From a checkpoint of a small transformer trained on Wikipedia.
Size: 12 layers, width 96, 3 heads of 32, MLP 128 SwiGLU, vocabulary 4096, 1.67M parameters.
Each number is 500 + 25 x the weight over the matrix's rms, rounded and kept within 0 to 999. Layers, rows and columns count from 0. Numbers have three digits each.

# layer 8 MLP gate, 128x96, rms 0.0981, rows 29-127, columns 0-47
548512477540511515505490501489499472484486521514484495493444444488481530476504495447495436463546540510484475484453478516509542524502478546514541
470527485447507517447479528478501512549475491496503515508492504530490549462516470456514446473506505557493478503472475464479463495460501509517548
474480504488478499472450549539508547471485503496481456492459465482507461529515498511521542507456460508530529547517473520485520510532507529514529
478531553526470538498543503487481511484529490485459494502438482502483536503539536486488440488538540509525515526472471509477485525509502493449479
448535484518486526494514535492475491555496549539527524500472454504495535462542492520524510498507528528478522501532491454488495543497535477491473
465466498474487488529494506547465493515484502476468506483532528518514514476487483507535518488470472479511492503482489544496516520462469506507495
473523501510508503500499501457474543551480467490490530494479493544508523517476542481537554534495494521470503536496474471471529462514516481482474
508494489486495494523465534507460474559529509494562535474488517522498531499487477521474503521476507493456546519532493489497546486532479520489497
502472463480493547495462488516489500491514475489469491510509437507507477525517465481502501486511474531519503510500498511467544478512475466510492
483464471495511516529448479506540470502557500523459489499502450464495535479497552553487498432507490474486465494503485489473501499505478537486509
524517488517448542484530535498474463498548490513472518528521494513517513470485495472502490455506511483535511533515435516475495462529502487486508
544516503518469500580486516512520476519505476493517524504510497489506476497494516500453484468500504521573504517487488531494476498489483520489529
493506506504502457502482533509475523529512538485478509517524484481461520512511451529493532455526470455511465464500521565453519553516539490537530
517494499536452514503453488491510509524474494502506510511536518501489505484520478500482510526564516491489509518469479513515502480491503524540497
494468492493496465542497473449534483502510489496530497510486495482542472533470496509473531527508510480543531481448469534478498502482476523534528
498523527491480472508444555513502493494488524452505441513444474476491476508501501513511480467512501481506531510490508547532468540532522524530475
484515534504489504522482526494463531493490495469476489520467507550507519486520489495499510505541465498525501485480480516519479507509523543482494
461502503481498510482530517479477506512496447520513489466443499482515443471509554526513527505484506491550540510508482512476516453539483534508537
504501485493464474446484495515492545489527540533538481515475484491479550467499516527531525517524457487504507470506522547517541508494451534512470
501470538496474483554530507483539520497548512518496512513495491512509527487477510579496513540513503483489505488493531517520466542531517483507484
480538501509499470517515448442488512517497485541510482484473495509541543518524493482499500480505492498513496474467500519497480535491496501467464
493518533530505555468488507526516503489500489505512478507499515495536463509457503538489514527490490542510564491512512550472499530544491503513529
532477483471473531485491501512474485505536534471525488425515505479499551484478545479470479493501510487463518516454473520470500503519532493508548
511491496505500497500481529512464484462499461493478463508471504490497487508537468492523542485519532501458491518500526507504512506510508510459554
489536525515488494531517500504491510482539466477492467509482511500480528463492491529486514449507470476432482488454539540496506495470500482524474
524486544517446501467589506538498477503461474523476543500489456526527527508502506465490488497519490537520467500495483526468524495506466528492502
491511488514464481518507516467508524513499509523536481495468497506449547493481505514548477490483538477521511513474442492552472522484503478472486
481452535481487511472500496526488477565567489474523456518483502490468507452501520487512499514531517442508477494497499457497510509490487476496503
439494510483470534444505519479518500493517453523495497489473473486461493474499577519487464480482501505505516517444499531478526515475543521556524
504519492551420499499506534490473536513487509500509526517461453522510483526464516544508495481525522495495500513462481521476526490498494510524524
469467495479479503476488509514502492511494523513499524488528450440493470502514524487478463470553482468532469511506516484493504483518438513454511
475503520479515519491484479483507530481528494518481474504514461506469519487498509502484503492541529523534491567492518523548537491496479503512546
476480499500497526556482489518525479501511542514514466494501483457495515425484498511502494496484507489496530489524489478520503456524494517491497
507484532510516501515512489488520472514478497515503532525468506504530484469530484477509540491533487486519502537512558484490505488497486525478475
491491506502454520504531504478522501470468530564536527481466527499455521456514485506495522489512491532462505492537521514506501510552517501545507
502437536484453478515508487542485503498459542442482536502492465516508520486498507509518511507495517518495523506516489517508495525462500519511571
493494526518508522514518442508485537500534505517484500508549504514454468531479579506506478502534527560478476517512519531495496524491531489511516
482530461528498534530504537507490505493480494486523515450494516494519524487488536509514507503515517464447458526473474550489474529506480577456562
508507509495470515524521535450475494487530521554495463517464467490446522525488483527493471495523486557519512480498511501510458489517525507540476
530519504501509497511466485483489499511472537526488523500491501500481529514538486504468499437502520501486525534512514560496511543512528476475453
496461480487504482500479494507490505504472490482531498489501477498478499501493534545487548495504505435472493477492498505518506492507505474495488
476520527503499505514525508500474483483477511471479526480490484532507524539467490528557492512531457500470519461495510527496493535517535510501505
475487542494475508558473505475508521483488493540509483495482536508470489496494468508478489512517555480522514464507472484467524479483486489517528
502509497487486526492481507521447484493498485506462515486483512506508513526500455479491457532500517498503523487509444454502483489483519515522517
469496500475491520526450476528495496529477498518503498502458460517501511523512507517518499469467495477505485525471511494477519485512478474555506
521475545485500548466527532466476518473470502498507492429498469458480485492518507480555533511475468521468531518488480523488540513516496482545595
504463459466513536497517508511529504470545473477477486449499511490521496489515507479529511498474463509517495510517492528482525522525536524509520
499527521473496518462518527496438413475516492488504483561514490459508520526495484489520529486487515454484511491532454513483473520466458482496509
508508478522484502492506537464525473506545478504507522496513525488468523479466466511491475477500484533511500483472504519506477496499518499503470
513515521492477528459488489482516489524496512501518451506496513507514501537485531514452484481505515516495533521454500525441492508470519488488481
492469459534492490482471497512455507503472528488466508495492552501469465567505544482497502548494456490478539484481538498530524494540527508480486
484459505518519508510523487446535511502526512489498467437464496451492478472490512510517458499542486555483496545499504484537468531504478522492491
465497482512487449463475501529528511522464498472536465509511485456501500493466567496547481503477496498518481492507468514512501476504522457458507
486481503495481492530493522505523547501472486505519510496483483474499533489492567516542504553489473485560464520513530557467528454514493529521501
460485504509531535522476563486489483475492480482503484513457504514482520455486513528494476523490495491471550492465527474474528462479554500533520
506547501524491510536536547443490476535472507512506482465491477502496494495513546516542519486463542478474504539499514517510518506489545531493469
495476460462497538480476537516488467524484533463517466480513493493515535508463478513502505470479489500459518513509463487520508523530528480490526
483484508525470523498502522500490496446478535507531493509493472476521484510517521471531493502521527494488536498512518476524527514503542545472518
524524485559490532473516536484465457481507497443517471497452505520455465487489504477507522476465517529522524504447503502457529504501475487500503
438507518479533519517476485427525515469508511434511511525517485511505448515534478502489453502507520482516501514496533513524500481481490532501493
509532523527516486500514494505504496531482474509558502493524470472452480520494521511505501466506479499467515465488496519513551527541480488526516
484473494525510534492511476537509516496553488499484480502514494522541503530474505539499500502511467511509561531493498496510557473499459474491483
548478503567528502509522503489501516504494486478495490477526502458480485512505496486515515486508479529503497489485490478505507509505468517513500
499458506516481517509519500532531500518505490476516489510546459534489520485519467480508495470513517460462506489468519514518475522497515475505466
503498501496528507499506527475509504518470500498509480530503497472478496485455506483443457481480497473516522482457501524509498454456510462504518
492519500548477492532502506505510494467488475493460540529474506523532495514407515494474507512489493481521572487445443515556496513496476502524482
537492476522483520488496527480482516487491549458508483487467458500482464498474483491535521495498505505505549535493488549497522503518472517514490
463485516490497529509512488543533496517521496492497507518511506491497479507497495485521510502482481494468538540501517494529502499484515521492516
508468530518473494480492502500511534530476485476462509525520525509502535486505501524503515499494490505447495515500471496501513515503474515449511
455456507539536479523526469484498499511488552514494502536482509520494495493513502448509462483470493484501514507499508510509480519518481487505529
476458510511494480462522488491497521549560505477468474461499493510532510481483514503490502503525493489475530531478519533482523487503513451503480
540532493499504505519483480471470495471504527504523493506505489523463525507459473514521518493480441493532541511509514479495483501511526521482535
498484491491473524486460513508468496489519498523461494513523474526494492494471506485493505537525488492466504490506469533477499522483543511549564
517504510521497527448472538512515514538497523503518472494514476538497507478490478518513454494529538503518503430491515517460497490434493496477531
514466493460466522489512567448496511513495530471476493515526486497562537491503478495486521507472512569542505517508500458491553498500526505522505
461479490496498502522460495507496501496522492497499515515508513491532543510548511523505485514444485515472462513493471543516527507505464471494503
537455537515471495533489503461491477551476561509541565485465495454480508511496490500469539556513472480495509497493518500489509501498492532529508
506536540563448494499503512481508537480498492511490441547469461521508475504459509526542462482502493517518488468512484527494493513479517516520527
456483501512490530469478496504533514484487470542494519514526502449425481507494519516456488464520481520462521447479505490523482497502469538504465
483482500516490539509494517523528509463491484501550540510493545449505513479529494505503513462517519488482517508505453509464498508551426488479526
508493501532489505528478487520478549536451463520500503485464450520452531505532586506486497511478461509501500523531480526493520465501504512507536
475546444552475503494471553484472472518504455483516493514484466483512525482516529519487489504539455513495486495504491544504518492532519533475500
441515492485484492495453542459475505498491519475462519493501474546479532471492473467516508480480501480531514535442507507501474529506520487508508
512480525482545541483495501495529511459526474470488500475516492457529514466456450515526476469500510470476539486521515530517474480489535498528497
481504482427460504515501446532465509474494494493455462503493496485516527488475505517512502523480501518503491509503541527457484500479491468451497
481479472467451476487449525522475506481532494511523506503468488518502485528511534496504511500509513502481512512471477521447494521526486485502497
494505491508460527426493524516505461536516491493544515475543497497509522516530505570521508502538471454455488509482476491522507495491543467500511
490480477512497489540526517475505505494469531490465501459482514512512525536466479507525537526517490487529452508493485478510513468470491488527550
480519464494515511480468494483452496543524457489493499469519507536477543542505491461485477499527504516487491496477511472521456488542471486496515
526505487511527500554486495542495525516514498467520531507419508530530538492467488507491512465499455429517527499481530482531490509464533471502510
422518494485493539498519509504517548526480534492554512500492527479499513490528514536460532477547517515468508494473513505471522515492514505498514
514487446476489488554533528503554484477534499484497513502466496524512506505484539515511452546489490433518497517554498496470492507495470488530519
542479547435491494496493481495459533514523498532517508481487508499508528500467536488525549521484508524482487458521516501468461486501516502487515
499500502521471490489540489505470475497507515514476484462501526484508485483459515514516526542520517483507514480467548475461476524518483493494486
499488501514484533493500508438496535526536518514514544441508505494516478535535467512469492514505509497473504516507481473463491458548486539511487
476476514501475530516489515499504492516549457500553509528535500465461501499506509515469533506464461511505504500494496507480473468487516557532533
488499527480500500519467493526529486498478498520517432473497527486492512495484488490532507506525477503494508491496494582454526462518455487478513
469481446488467489519498505477512486486488511491431522491523465502509547484498493548535537514501542556492499464474502512491520486504512490516556
512515521524475534526508498461529484507526454506528513465506510473530537466500489530499501491566447488450498479488513484515493470487498495470529